Each number is 128 + 24 x the weight over the matrix's rms, rounded and kept within 0 to 255. Layers, rows and columns count from 0. Numbers have three digits each.

# layer 3 attention key, 128x256, rms 0.126, rows 50-89, columns 128-191
164140156149108129121175147120108105141140178150115087092143119161104115119113140108156126134122126157149138141140093138118163128154119137145159107145103135151143123123124120148119113143162138
129148120132116135095134133137089144116135138153087158139137145111124126124112115117135115144130110103112114136089163122118157106120140119116116171107173110154123149128131119104155141161115159
126100092134129108149100126160099159140097098129138123137111123132110134107140136140143141156184093086111127118153137159149164118130112104124148114110135119143139101095120137149090145109093086
130079167147109114157118122128144115123150145138124131119157110111177100116118116134129122104150140140136125115102101125135157126129138118152100175128136145125109146117134130122125152171139143
107114152118091144153153120141121149131115141090141151100154137123153128151113145123109147105125161091158119147167115101141093122118164100157117117101127150167151138133112119118107172141129168
117112174109101105125113111145115115136117106156086123140137133125090143132137082105140114090111079122140150152101129141129105163127151152145142107124085115115151135105105134128073128132084121
112124169110148123134129113074152123084077106136133122108120114127098129177137121130168157139123128113147119096098105102126164141140113154127104122140108106098139134114132115120140106140155122
138164154115113115137156100107124125116134127143135150110119166137113094129157120125150155114100111101154137094127093120165130125111130114096133135127144122168125113132148096122147124122172106
110139136123102118144124146119151136146143148176096105137127144144129100132103112130141176112136153130086101128076101126139111147134113109104129120137105125158165130173087178118117139079130106
118126099153136122145136135120136178110134111111151161138128105161079165189186164107137090137113154128112132104117119156122104156122157134123119134091085099105161119137151092203135128113151096
160099121137139131108106088138154128123160110154113154123169135126093110160101126089137129111174092141103149126132139140124112110158085108172131136117141106109089153186108112096131135110119117
081132146119124129114144152148119109121127138115148090136082149174120133160135137133107121108157126149133143144109112121132138142140098162132161143126108171140131129115120155146089175162163147
069144183156089094128111103131091088125122117084091153138168114121133163142168100139172175132114115161160103122099084137103123132173166141125131100077106117150069121134082137116139172113123099
185128111104095118164124140130125122128109181115130144122110122146123089136151145135199127128123076120095178130128164153176133115154142108113065152105132103156035096144186110133112094108115088
116154160147130144159154127110124119162117149137171162140133151100134163133128159125127158140154117163159144107089134147147103123147086078125144128123128122124173138133127133146105115136119103
101151170150102154165094121168107150118131141147189076099097083126081141163110138122100116126093118137102116124139125151100153125095121117116152126141150100115123132150175120101133107146108123
154125080125109149138114112145083143156113118141119097136110141141090106128130093122139156147167122171130125136158120084131139146130120102129105113153142125108128140164132153107109138096137099
137115105124141108168124198139140153072147159126088146144131115132185138113096137112162142087169127170137074150139115141136098092161152084108128077104119080125126109137146093142111093094115111
137176155083147170134086104126134135161139086125142110082105106090127109094160117137138111128124151122107148116107120123145137131100148144112106149158130144136114127162136090142169145119134119
131123104105127148141131118097123109065144130099145096105122111166141111135155125181152128157135155104137146126180154152111155146173119159116157150167137145115119107117168178145133098095154153
072139131096144164180086111123119118130102102110148136139160221126102173144122151106136130130144116098126124126148142139096087146150140124184134124092138146175128121085112136131154123138117174
129147123147121158122131141118109137112107134137118136057150129155115125162145140100107133149162153125149128120157148114130126103161168100112179129151114099163119136124145155136186098156135109
137140153122095122115111126140159125130161098195150151127116083117109138102133125144108129116118102148134173181125150108144186081157160162120131083084113125150126148133112140105087147131119121
096134163124105095101146112098118148164144137095131158141142141089167076093113145099135182140110121120167145145130118177144135091129127096143106126160193179126092129130088149138118145125141128
102125123105157126111159128133135115167110143133156111128119096143120162106141136118109133074083099112119109121154153110152099097130142118092127116151107130117107098124134115152108121118143145
119120145119117117103141136149173092109093159121162151109087109204109097148132135116126103132131097124166121105115113113145129121142166150121112153167135128140122055143148107132134081124136121
131158157103108152130086159102096088177136136153144171128110111129119129113190155151111154169160130138108133123132134103124109152100088100114149118144113121094094118161120172126173104139082115
182099121101164180142119110120107161099118110120115113136138111107139118165105163120108146148132105154139100143124101079111159136137086078141113098103074142127143134102120136129122097115134099
112122146125090172163150110069113138097129136108160148136117165137122160106143112168108126114122109128110150123135171156111133112104182121098106132145133149118162147151135121162134104090106077
134142109124101141133153137110173113129130100157162074150170145085141159106142138087118165142094157107108132134084143131154086127155114169176107115126128104116120162136107101130103135175157128
133146111096141141071136149101150170121142141109081163134147123127129124109172143111133104131133118138130172138115120093115135127138125143129101138102122146120107128123119163134103142127131125
097157153180113150126114113144111128168165151167094133112117066098134115122141119120109154108103124166112127125113131146116141092109157130121129128142112117104115109150131110114104130118112112
123133169094105104128128140143147122151137108121156124124130119149086132143141121152151081130158130179120101113108117140083109117125110144121129130160170135132105106111095117129167115124060135
159131100139145145157085075118140088096114117126132130116138156141122138131136122149108131135142138123143147113104160130118115179130145092124101128130107170142137123162145139137176129115142186
141158133172127142134147068112118138135112102148112119117157119136131130138115128123113098178131135128129160133138109128136101099106117133140081134091061108105148158124147078137115115141117177
146132124159157171141100123104167116162092108127128139104129168071112093131172130163130127135137116177099075120072103091113162121129086134092101158156128133131130132153082148104169164113127144
114141178094090132110153112124117139124119121139101114131126071152157112145206112082161146097139129095157101119120156165112210154160183162122146139148136158128141103094137131219125145146147139
147093165123127115128135125108146116138130139150046108136126120134087130137143121146117115127118093151120149175144132148129117085069096089107123112117152154155124119162138118106144110122130176
131145129110146134114121112137144128126149133131124133171091127128100142150128193154149129124157111199106095091125108094101147124134122181088119069127137079144088137128146088108161111128146104
132150121074134141095122160144094157164064124138135093097072126165149149160118108118105169119162160107122134100139091141137148112116156130149153156136082121105127137087173123110144115175132160
# layer 3 attention query, 256x256, rms 0.125, rows 83-95,115-153,160-185, columns 128-191
152139092143162097164123152172139140123136130147150113124111137123105129105137159107142114100148142099144096127141142147183159146137143155129113121143163155153081095117093128176180065113126118
088118130134113122113121159119130170147176134124131130113109152102116123121106165115133144123146145078144132134153148141130131126109109120141125116116110141123100135096123097118144092179165155
091143125148124105119171129111137076159143118076131174156117166073108134143132133144157140125063110097151127165156136135137102117108119128148168153112089104128122148100118125163150160110144140
135156119111130123155154124129166123116134137158110153135100155140156150091118141127158128132103096142108114157106144143099101105138137132132127145113119119113152120205108134127174117117115109
097145144117129120108141147142144118129124138105099147139125146108104132135142091100140091128128084121122153141114159136077124141146112093142147112131135103073117128121156129143113132114173150
130130110114130090135129083169155138140124139141088116099122097143153141062137081102125102123117134116132103151160140113099108132160123160153130134112127127151132149158109175115121122144129133
153117127100165150138136140107131147145113121107180138134139168139132154133115117131127135136142145091149132173100117152161120147159144099083135125115117107133136122157095111105133120111125165
131099092114134125122143149124112126089183121192156144170139131113147153118126151129144155136134133147133109108086108116113154135141171116101102158118192139127135139075126086112108140160105132
091104117129087146196136159119109110088126124094143115132121127093126135191171151125132110175149141120155146122104172122128124162151143085104108127150105116146132107049137106151159176152087135
096084113148107157163094146135169126128118159120099145085134118145151142129092122142134136126183108150162130167143079130197131120158111110104147134146185147104075136112105106134161144102136105
093136124128110132154060123091115119097151146135122128090137124139104115110091110143158126136092130126150121108113191125176150165109125140185112131132094153134153125122092150118113132142122070
089171096126106124090144129125081112136135090128145161120110163153175120144108110088112090182128124130182144118122175089150186162104108148159156130091128169118133143124117111101086148116125153
144153154104120093168108111139118170138135128107098141130103111155078162143115136123109136138115163113118114123154150088162107120137181120147106104098188156118114148146144123122101100165109141
120130121135121102128115143115127116125166124124127109148123129105117146151124118131139137157141147147117095103139117096149137105129149096120087094145095128121101150125132109183139155165126147
114121140110147128102113125144129122155139110119125108130123133095141127114135149103128131129125141145141131128125102135101164119126153149107119149108140105136139117122144160114137131128091111
131167126120113098120142144147122087144137147108117115137101129144159149136150125109134107102132113131104118133130118143134137125131144116151130107133130117156118117131091116126152161127150142
124112154091150147135116141103136114155140086134130114105141148146175107149133147114113121136119141149121121112111121133128093080102131134127116112150126123145116076153165118125157104107143136
131108125107106106137139114149093089110130100165110130125170127098127138157128103112121130115132145127085095105135094112114122202151119111161104154107136127165183128111150107118122118107161147
124096118133141117139157103150112100153136130142115152174112117115142109128149147127126120151120131108105112128137144098134128108128132104121156138131148108151120113110146141118136137146180118
142122118104160157138104125097130153145149100122197085127166090138120131138132131126155103133138108169140111095131140130126133132141117140085113112144129132083150141150135108109185137095093144
121142122129137103168115133126143121131133133167098138113144165114105130103090097154139114100119135167137109143111121170143108100136125065161126146120206172147099106133140136165110112100182102
113123140133192110144156160153131137127125119134154091116135105196092117123150122128125113130124130156109119138109106138120099138150118157163118129156116058135101107065122149135085134126142159
148080093127100134093109120127160130109112155118101188120168133121117130110124120160133109092150140100131112142142124164138155123148086148138154120116151138158146166124127112188138135138140133
134116149134096110106179113135159131172121129109115116173130156138134120135103181143135109128124198114088135120165169106131145155081120123149141134129158145151143145141138141128162133142131154
075116167127124115138136136128126129131143118096107120155156131156154077147141096121182183164091086156135125074122118107141139146121108104108066123107162135147129130114140184124142186166085148
141152092125117130168125175163201148120094169100109109057076137108104134158139113123131142128147184090149125127175145107112110137109108100160169159126106132113120103183133117098107135194192184
124159142125118152095153139099109149114143141141136136162130140125115101105135082100142145123127114122124151124148116086133131075122097114123120134124137172088152143101123120089166110155170098
125152138140102114144148140162106117123116120106138146143124126136131122141118113100171126113104163119112101104116136104154117144126133137152129164139139132176094149116093108126129116083099146
128114126118149124155131111117132121137132132132131086059155101134097131103136122163171113133149156137153112159129095159126136098153102163132078145114142120143088103125132171110132122162112112
122137133114124159070124110057132100151105120150145110137138150133143158124169086119099115127116109145131121169127143156104133133108130125141158112129142142109157155095109126090142121134146133
101084091121098142124057118153178147135167147166091131094102079154115118134148139166080173107149159083056123098094122154142087128175130137127148124123108115153112129132098113150179084138110180
118162151115144164094133120085082140153155102134169114057112129101175097135095152121133115125182153150137101169130132115098136109070082113137162130155097159142105146150136107118132191166106097
129107108152158064140127174123161079119080152120135121156155161146121146156120089174125139123133114148149172104128118122117176139096105118173118141145111162109122124114118152112097147109132159
105131092064106156114129107118157153109099081133144136122100133149153145135159122138177138170111156110125175099127157094121130154115141162125165085094092155119138138113082169075143130140094142
137165139140130156142118153120135115128161131118121150137139160183126144132148091136133142114171123080149170098131113193133121154107128138090148097140122114098169130085184139130143071141115108
144163124132132148186104115132134136114106139138107155145081166152113170127151076117127197126115118125082127097118093125129106137138143106071156127109155146128120138106092123117135115137104123
148048145101151131088141116095122160160145122136133126167140140125098166107147146115102124152102126159139109123139129164171137128084133144154181143108127132143146144125075130109128152137129088
116136088126123147088148103156072143097104075119153125122133114133120128127123165108151118156121130124120092123120177104113135141124145097176120103129128141134099119105108120118144108138100089
115086118064125109098140146149133113120159120083147080117126123122143062141158144182135109117137137145137153129108117123170133177116103153137124150132136129180140160113129092131067119077103145
110158093121141133115106096143108176135133136087137145152123084125123141157137100132148122137144143134098143166103145115180136126086165114111112158143134106094121098098115048137165069157155142
073119142125096104117176171128193123111137070116090080140136140111087159103134110122128125139156125177143149129137152178148114108119117110113174092107093144085124089113119108101114157126194113
105114121167160155116113122141131133089122077129174112168112159064174102141041137122177134169106092109134145149123157129081125149092120119065143079097120118100134148120133106144172143113111150
128133105121151129110110113118120121122163116143109099053117153151129158102111120169082123124169119140122119148122136154117154153146110118092148084114156127111170090129142171163135183159114141
156137152102121151126119115089137123159137154117141147160122168119106120108122117089121145121119110143155131130142126102117131135120110087146131101093139142093163148096133128087164141128165116
099144141113073145170101131132098125130105127150125147138086117139159108133077084143116159124110180074133124094101152095157132154108109116133113103115121054176104111151134145133156123127132127
157133132115116108117137156071114101139135127130145119117153175147132144113137080116109158127096126122140122148135151108099111143140148147134162132116116111079086183152175150102102128099167104
129086105157144090099143163170148070128139146163121168168142118157142083137145145091144109120122101149133098100125122156119109127130142089128160112179167101131120109131142108190137164095151121
069083119162072154096088164136132126102114085126169107159130149149148106182130101136086145119154172124085133168074144138155125098121123103180140092115138104136134112173135133179147127064152095
143121144123150159107144122132150066133102112137122104073113131124121120104103139144112148122096140138174134141163111133109117153153083118124127098100128121117112100128127163090155145103130133
114148078137181097114106114098075109130143117125147127175132139132110127143133153112159107091116131159147118125092098139153111117120140162053094124103138144121135147152133109139097183113140158
123138155134161169117155087133141104122149113101110185122114119120185118121106149084173135151162124101133124090127122131116159098089161146167109132117153138131140137121132222145163141129079157
122159156117101099122108158126143110122153130092153089071097118120097109104160116132156189147152155101174144116123129101115113130115095106118156139167117091137042132171096144056118169140108143
119168153137124133131179122099121149144127085157099111151160145101119103112143096141125157125095133128108164151110085089145176123120122140133100129122048141119112139119189121079110162156134142
145139129088119112174128162116115171109140164151108168125098134119145141109128129155165164124173194100071108070068093141172108134109157107097170128205110149157092150124053091107154122125115154
118129122160114159135144114157130154136128148117124159100175113124132122131119128096134151152111108115149092122147131117137148149157063132170132122121170109141116147128161136123168098181102153
101131122159138137113123075156144119149108112142140154122158166154103119165169130151102095176104128126134120091134133139150172124128129131158076104141148137147125138119106121108128118137132100
098116129147130138180149161100147143170128123120125122079139128145088129141111170136116070159117148123151176080157107149110119106138142121129082155105117110160088112156110122117124102164125095
091116147114120128148147098091116147155096147161119164103095127144093121087140118092090147116139135145136135118147141154119097113132097148082116125137150060111175101139095157129130146118134136
133095146141091124154135156123128085084075112144184124112110102137120125166150120131115111116070148120138121111127145168118126146134126132100138093124131128076120123141096159125098169137094140
094164121112088139169101104119157114087154127125092137133153114091161106123123155127100152107079125159110153113121154146130109130142126124136135122142101172162134152127113116143127136154129136
076146111139154098144123129127102155105116127123109135156133121104123134134120148146105148114111140127148140104081124111145151168147146112127151145189117131146118144123124116102153143152159150
141120137131105117135119128116167099139097131090156135148127130149106160134157108129112092067148149131150135148156125097156081155129109136164115157121171138147134126153118126112168166094105123
133079116118136130152118163143108121159130133096115101135077122120106133129124150125128115182140120156176124170140129174171102155172194126115148142129135205108134137167157110159154104090138169
081093148109119121151137125135139088093124149125180161116149078039109102051123098171128153125122132129106121091124118126143126092141130063094132130113099119160155174096134192124151185120065160
066154127112156169076105116156126086107100120125157128116130150092107151182094137122109160070123170089090100171075109094096116092163120086156153113092099136188149158142109112104137103126167095
102123121132135176146088117171111163158175105113104128168136153159136154125082105165153146094084174136123135145118172127134102156138117137129135109122099138093147131182112145117132103129111159
096104107146141097130137188086143128137142160147119161116180121140091157130188142114114082109138132125106096129096130150143110079108154108128119170123151113098167110121147102144126163107107147
108155061157138120107117177083109148150112157158076125124118180157166144078139180048074105163202112183120113126092155130162092120097103113099172090139152080080110116146179102157151116125136080
161077115103157099118147067142116115139117099089107165101161150119116093145124183105119072127076110112134139184145149168160118106133115179132127134150109156111140089161166142122080111181129104
150117124137124148112178124108122110127106139108127162124138150166128107140111107140121134105143140097156110110147122090146125134112162116114123109116107160123143141077145112140114134103112114
080149132104124080092106157143126127105110108110153150142128139113151122171129091159155144109118145097128163155104145064107186135144128135092120098113124141133128109134136149133138133162079135
083108140131157089132126130072138129136105079095148106161125109082126123142120071144150140087127143103140107126132137152146113149169182116110148137136147178112131116127134118151151145115132133
136122138103109154144121135114117107104142125103151119114097099173101107130146124106148193113126124144155160131125147127144082125131115115112119129119137160139143129145152142146150133142114058
108097132066113140092113101151107128118125093116087138138126115138125141142156139118149117162152142134151179127154099133153081116127147119151123065123135139088101132100100161118161142118125146
119134131112120121146147114180127141140102117090148134092091098120123138150104149139167085130097147135130153140145135151134138103132122142132113167134137136118169105148152141091092134067105064
107149065146105164156144071133121077119125115128155144137133109123139111134106101130140106156115096119119113066154126171110134127100158174070151107155177111087193112138142137141113087113108140
118112119103127119121158146134094157144152121103113115114136184120117138115110138163115136167126148120131165114104175152163133170195137117158165124148158130116112094098128099117121154124141129
114153148141104100117102120109149142158106119097119120128131107129143111136104140127146118133135128104146193137098166105087173152154114138153141138110143116155099105112128132134119109114156170
# layer 3 attention value, 128x256, rms 0.13, rows 32-63, columns 128-191
202121121129100111141124124136101130168138117151140173116145183115142138125161102145166129122164118117120154116130131141111115131150115114122165127140125112140135142151116146166138173141124124
143133134155126097130132129122125100169123150196093118137127116129130100118115129113103116111081127109142103128133142111140145109133133119114139102143108157115126131096102108124109085138100126
142155136125123143115145144184132126102107143123116140134175120156127162147181093121145140103136148140117140157114145131136160110132137130149145122117134120118115162130148205128114157101132144
126160079120102105139114106088110135117134121125148122156127113117112139120097164091141108198112127111076114129141162146120113115143085136138112163140100118166095158157129134150109154105140180
152129142151104107122115105122099126135139123115114150126143134099122152141158159075152153172132125143141160152113169140111142121116110115165093098121140118103126103143147117151055112112103131
161119091140120120127131097120126119087177155136111125123127122115146111130146100098097166094146133128116088164137167160084154139141145139147135114149164140189127119137111133133072117115144119
112128090113108161140126146085111092148156117175163143171157144150105148104129136120152142088132120138150143142136136120122121122124156126132114159115110126142149130163118110178132121107135141
125105136135133152112131162112097081104099113146143106121128103129156124097119171110113123126154134134110142111122136161156149149101121105133140146080118127130139123118128097132133102123133132
107137147140119140096105155124115158125116119092169162127152121166117116130134135119092142163134107139133076113132123127110150149094109151138116133142198148151102149123103101122138125120118105
078167160112145132127147118138116156122117120136121097071085124119119104138133173116121154152137131087052129123124110147160168149149103078136093098139125168109102151146146153131169175100103114
144118140100090147092125140129167112108134115155166157135145133124147080096151130135165133111170109149118106113152117084114173119125149113120120140126135132089127147108089127096118140128126150
125124169120125120157123125142144132115111156091123136129117118124115112116091098086131132111156141121109115137085147114129117134143124096122150112146111126102119145142137154127074145095160119
129104102125153113120110143129134088122109085125109112128112120131155161124149125109125158168138135120137135173094143130122114150141127147117142121113168139126114110142150131129130153142154083
137129153096112121129089110122112116116135149121143124088123113168117140132125104138122170152115125128121105120125119120131106146096168123085134130145120168111116115094097102152120139121132143
121091175106162088062155149102147129150124109156135107114136124099091126131117132138101151134153139118159146135129142106130161133130133130125139105131129127131109118094136128131097161134132172
181125112124114125159117135124091132090152093130143145115114098154106145135093127106156146156114110141149132124072112157090087147141115127115145107155108086140144122159120148134167114119126113
148123134125116145140105153099094098154139125128103121110124106115144132135155114136132098117123133122128145104132077156138111115158112123151106138089103118147115152132141097141213121137120134
141128145131116102157156126128148115132106083142147140115141125118139151164109126143137163093115123125127157121129164095102141141131134109125116108106113137114088122122089127086146134162144100
136094124144102106113126132152125103129104086116114111136112133099129131144141124165106128115103112134127130125137131121131132127129124120106170156078131157124111130080131165114151121092087111
101155106117128104117111099160158135157122126119109098150144173112100131115108093116152101165084101148083136098113131118137145130109147127110107130129155148128098116096133144117127097086126140
139120122121086156103126107129108110118123122149134152162131094147119148140113126100111088108167111078152112138160156150097146160139085121122151116130142124136139111113164092124146155146161136
122129132107104154099137102167161108159113132111162111111170136142126112103128112133105128130135143123108114143108108153148113135119118155151190118141107120180133108129142119138121153120092113
130125110105176163133137114152107135138134132169111132147120126134145155165107119140123126138070145113132162171121129114122116096113125132121128191138155090111114144127107096114138088120106142
126118160123141125150109095126135183109162138170105166152143118137077129113149132155135133114147161122085135120118140134135128155148100135107158132135149085149117144145083155168126161136116132
113156104109112124165159131117154151118120146142127172094134134133106114151132190095084093159132166132130108100137088127105113128140129116162127116131116151124142165149101107154141127160124153
155175132118154149141142148133119106114124135128142146142113135116110128124153140134141124128148140122184129099140127139106146143129133137105157138098115154112119150164143136121160144141128145
119129140123143137141073138105094182117150153161136134108117148101107084116120140118154150166091114163144106092099077103071110110125101118124117145136118116129131163118160111122127156116115120
127140136076119134135122141118160132131163130104108118144142154173105132130125130118115118132084128113155142107186170117122144141109108092132134101109124145159129123102122109132142153132158150
145157183120094131158134132148121097121107152135133161159105151124129121163116113110121104145139142138117113126092153114165174123146164162109145127115102138127155165119140106151092132119168133
125119135115128167091137071112114126143125114108134064124122105137154114112083125159091136127091149131100123084100139114121139115099131163113120141118119113116110167136085087131110107142156140
108108121116089160146135115138120086126140157124126132123124158150125129133095120125151125133142109141116134100093158127117143141102132148131134144094093134136095147118107139103131171132138142
158150088101092139139145120143142131139101152112134128096118152143102123127089133139145091167098105141134133138144129155128117097091163127104125129094092148118115148111107130131122131148132146
# layer 3 attention output (transposed), 256x256, rms 0.121, rows 64-127, columns 128-191
162168110116134107139090097140096065131113124096124151124125133140143179147121152139139183144131093127156127187128152121128097145124125118159126140111139098144142126131133121098092111156150095
083133134125143157120130164119139129139142114133120128111116134151121119124155132133144134111153106139122146122124195155124100166129123152142102122131129137142117161105120109113165185142121077
146154135106144126114148118133100143108150082120150135147118148112094145134129146128108150147140089125133143138093103117152137132103124168150129081129137099136092123124141081149119100123172132
098123129131135134116117113178120127141112131127104110123174102090129110128122134132119140094137142137102128132174117117111115136127207113117156124104133111075128140139119126106130112112121170
108139144112143090096143095093115103167133144098131159109103131129127145104117130181112148161123152156105091140123119094117161097100100142100091126113091106124132116098122109136151152128105122
147111115118116096099124143098117143100080120172129127112154115121110103089136132162137145132122122090134125151114134109093124144117134106169149107148141070117152158117152108084107095112131116
142154133156162120047143128092149135163161147145129111105101115114146123116092100125138121108151092143140149148083152148148087072106136148113176166131040101139146171171122117132104095140150105
129164139161124113147120122143136152141117141163162153140084129130133123123116129149110108113130172125104150135101144105147125134146125122134140121135131099142141144130094139127122126134094139
160116135142144166142100151147138200128097164122120119156152132115165128089122142100133130062161130162150141115157149136160133096135119130112090132082065120104112096131092146133115084154120112
138090141171135108130170085119173129110125114126099156130098132157138129129126155150133080134140072138097156159132152139135141134108110124091121158136117116103132156130154152141104119106114173
143114115110105136188127141132110089087100098159063122120125137157128148140173162084138111114098150121174129118093131108131123141151150116114114113101104143119108147182155120124130145120130134
151144123098134136089131140160161160132126109173085122092145096127147093102161144136131099120136124151108131131115145137144114057100116155094146145168157106164110074146114077134117139193094159
102169112125122128118170133108152155200115143099154148138113123140108150127114152141126073120149138134151111095099160107109081099159120120155091125145103117131113127089182122112113146124141101
130157144130093160115143136125129160101117096105140173103149108091169115154125193139137123089160132191145141129119142128104161112147139149107112146124112126149171122063141129124096121119137124
154140144118144141121161139103061116139129096132126129105101149136106130128128108182162124149109108097139123137174122147173133115144107161103172148115105145082135117089116148116099155140162106
127141157172118124105126112124114152160096120138094140108137137085120146089138147098144149112119124170106143174184107146120149100138151131125113108113108147139124169141139090107141141137118157
137106148126149139125142138115168095123158194106145153121072099135146168094125075116115077144118117173136122192089145118108131151163166127130117151099129151094104132131108093142122137073120119
101096117138130091175156147072117111103144116167147104165121144109140103157154125142134128123122130120113085145117152168135117136115112112085130127125079089182156146138125114137152117127134110
125119168089137107145125123146123111145154130139109123156150132123196133120167129113133150122120141102124106136159165103170138113103134108128137101126135139138144169112115132165110152130115111
128060081133116160128133167131106136101144132103123152107105124117117091172148145141098163086104155097162098110144151129128096128094136107120099111140151151140128140094099129125080119101142127
156152150117118122179134118153109116145155134125129134095088111121109119137116112165134165145139167153143132132136108171105125145141116107115162141124140153134127141131120156109162104159072130
093129139113118135124105094129119140137142149119084152145133137093128099146131119141135144121115110148127157102139144109139123110109075141131129121123193073121096109148119101111119145177135095
056145091137130072160092103124156154114169114142127155134114147115121120128137124156105155094136156131145140188106117153123086166147127128177137115111115141174136111128136154118123133114160137
116135125103123103092122141137134122127127122121114107095142103123131130104139123128094109149121134101146146129125072123101114126141107142143176134128079163168124097150129159114162106097122121
116104111099159150163113111102138107110144120118131131163123092083094136092151123153079104150136146129151136129151105127126125170127141100103160162132114134121154105106149135126134123105136131
110127090103112156151167127154153119113158107136122107113130111114162107181136115116126096087154128087122134120082107113049149118149135151111134114102139161138161160121166090112150139123114118
176145124149107110073151118067158100159123132155148168143154154119146120107109080102130142088164144127128111139176128129144096171132137138147186092098127122119130108115135123105135073173126093
118101106140131128141084163139097119136156107150149119122105100151112135169125139139127103117135141128117116133144153142126138124119129157134131181122103122095110128109146152158099143137102143
149157107106162151142103142112123096127099106128100110086142091134111140123157099109117114110099100137139067119114138106180121093138085159123141154113174125123090099149123108149125167097129160
107091096150156095097177154191134104149163150097124112116103101109113156161172112133112142116114146124111171090123138135114123118116173102119118140127142120141092083170121137133108119127114125
123124147091102101139144152185149158135134125120208095179089105093118114145144123113097101165144126112118134112130091136120127106154116138132100111089133131127151123139097146124117140151123110
088108135135153136105156136102145132144128103136160079109170145114121086103141170112124111116115152091126139123105115135124149090186149112104153115124107085151137134124107129157141112139177108
103153147153136133127117176113097154123118118147113084131141134133143119100169101102149125140104165184127122100114068120141169141150134181131129128108150146085096133102130125136148141118091130
130107116138121143133141093109107183140115114074174141121103123157152113088152121140112137125125139187120133125118098096134127135134110137126148108152178097125132123162098146108138154112124123
138132104126104116154112117119148106172141116149127117111123106117173090100131131132147142123099173130104131121153139100094107123151150111086139131143117177120139140130121092073135102137119118
126098118118101110165150150136104154136146107177148159095090164140124136135178103112136109152135075126133135134118136114131116156140111119126143150157115161109092145088119134143104126129117080
149159137112135175099132138104139169112078118121112134108144169157120106122125119146141126126095106074118117150128156121133084098152160129122172146200097141148141127077100132090116125166119152
062139133104103152140163099107130134134120147087107111168171160150161162132147143103146132118104118138111151114132123130126133143124142157119117139136085141127113085155129128135107169070135171
101143175119135088122157141171105172114109142141106169120181129112093119128122125149140109171132104167109126100100085132129149122156120127138100144130204148121145114126134131147120169150137103
109101121128124163089104151129112118099127111086080147129113154099096154142115138145125145123133138143113104151115084151127116116107126123096145136144164115138115151113152065118127102112171172
126135094089128097173127123102169119098111111147100123134084116120114139121093121125163138135113134116111162156165110115115143128146150126158138125132100132143135149136170175069103172119094136
160123116142105161135128140121128123143147149107164102154168158091126151136154093070110106124104130117149131108093101111125114122134168112139112126118117140160159138161130113129161152119092138
129153127145165134124127126143097139125109125129142122103091129113168087169136135129092116118143130145099132111118143148139161127106108128110082145155129107144128104130126137132142129118125123
059082169123114140115118093087118107138134111127133155181156163104143132136103108091134161102088148133123136140116130111111193137167148139135110114079093142091156158115114139119158147114155141
062137109131121151153109136139115162137153087123113103124129143119139137117108129156143165123095118140126145104103127103093142144113123162136125121093087130123128119134129128106138152100111070
102134134138127168104114138136089146072112157121083138160133170145135093113141150122150111138131149126102127124091102126088138122138117163139134128091086143139142108143160154144152155129095150
121164085109068136128160138150116085095108130140123165099137158135133121141140134126163133119136137143169129123122117105095150138162130108142145150160127160116139128160116098168178095143113155
099135085127151116139130142125109104171163155128160176129113141132174106094118133117124107091115083120111112150098154118143136174162116110090120153142154150201075156153137125110112139125125134
102154100130151098148153108127149121135104107132137128098152098159114107153149141148123118159103132084133115122140127126163130107118126138138163130117097099096125129091111160112131166150177177
130142090141094162102083123161152132126092105139119098106142115138097097135143126109118081130114131098113156129092142111160139111159128108163191139160140158156150129131144174133129153112147148
136142112104130145105128113132138163114112130098101168142111122147122105114130150122147141107107120162132120097088112112124145127118124152156124137166139163123145085110141117140152083137154154
116103138127134154104112110132155134160122138078123128131148155143116139152151123121137113111137130141133133163089096127127147107120093143153102164125114129139147092163177153162122138152141147
139137086123131181104128109119136108080137146128079125095155195159117132133105124130105131145135074146123177131125128079155152102115094128134108153145098098163135131106146134147089115103124137
166158132114133114126153110124108165120132071142148156152130139154114116126128120090126102103142094149119134149130098100128132133128157118131073176134139176100160126130151160073142114092124098
142083124141090097121141132126166174137162105122112131105142102147117145120105104090104090096134107105109083086103134096128173141098158128127126136138117138150148131132116139162102113123171146
108124137166127126125090170105112060138088187115166150119100134148157130123090135086164153082166110120111084166130140153157115116120111156134127126127119136141134157111134150105113170086102149
146160105122143146119129183130152140164143124114134104128115130137151144130105095104180129124137113134118170109104150130142169123129083107149115116116127131137120114123175102070105140098111089
115153122124121141103172131126091114113121110152087139161127141134159132118103139137162136136113112178151112117136124139181125106142103157141160107130126164133129131157101127163147133095106109
126096120130112122161141103165114117115128143142121100087141170153125152159124129116111125120139119101137153122096106143143132135112123133119092124097104161171109090109131141138148151123163144
132126128136122113142115128126154134086153162155160126128155147141096089137120125132114170140127124138179163142084129144162125153112159107138119072123101153130130123162118121110159128080152110
119107107133111120143138071123088132117130130137148142186138178100131110084130116164089143108111111062132160198120165114061102143093088157130079141152094147142136126128133172085145108140107146
151130141113176151139095176086140105144122122115139154158146103130121156150162155152162073103143110162131073155185108140151127125126082146171130114111119130117179146126136146096152127123194123
121127115170160083137104083099077107133166113114115137124161126126144108115113143127087139120072153113157112147124117142106118078130176156126154114143162110111133103140159134086137125145130135
108141116183138139139111102168122123148163116097091152156131133120118106129167143131125138181145122155128152154122131159131137143114130095135118151171110141149147112151117138078133198171131120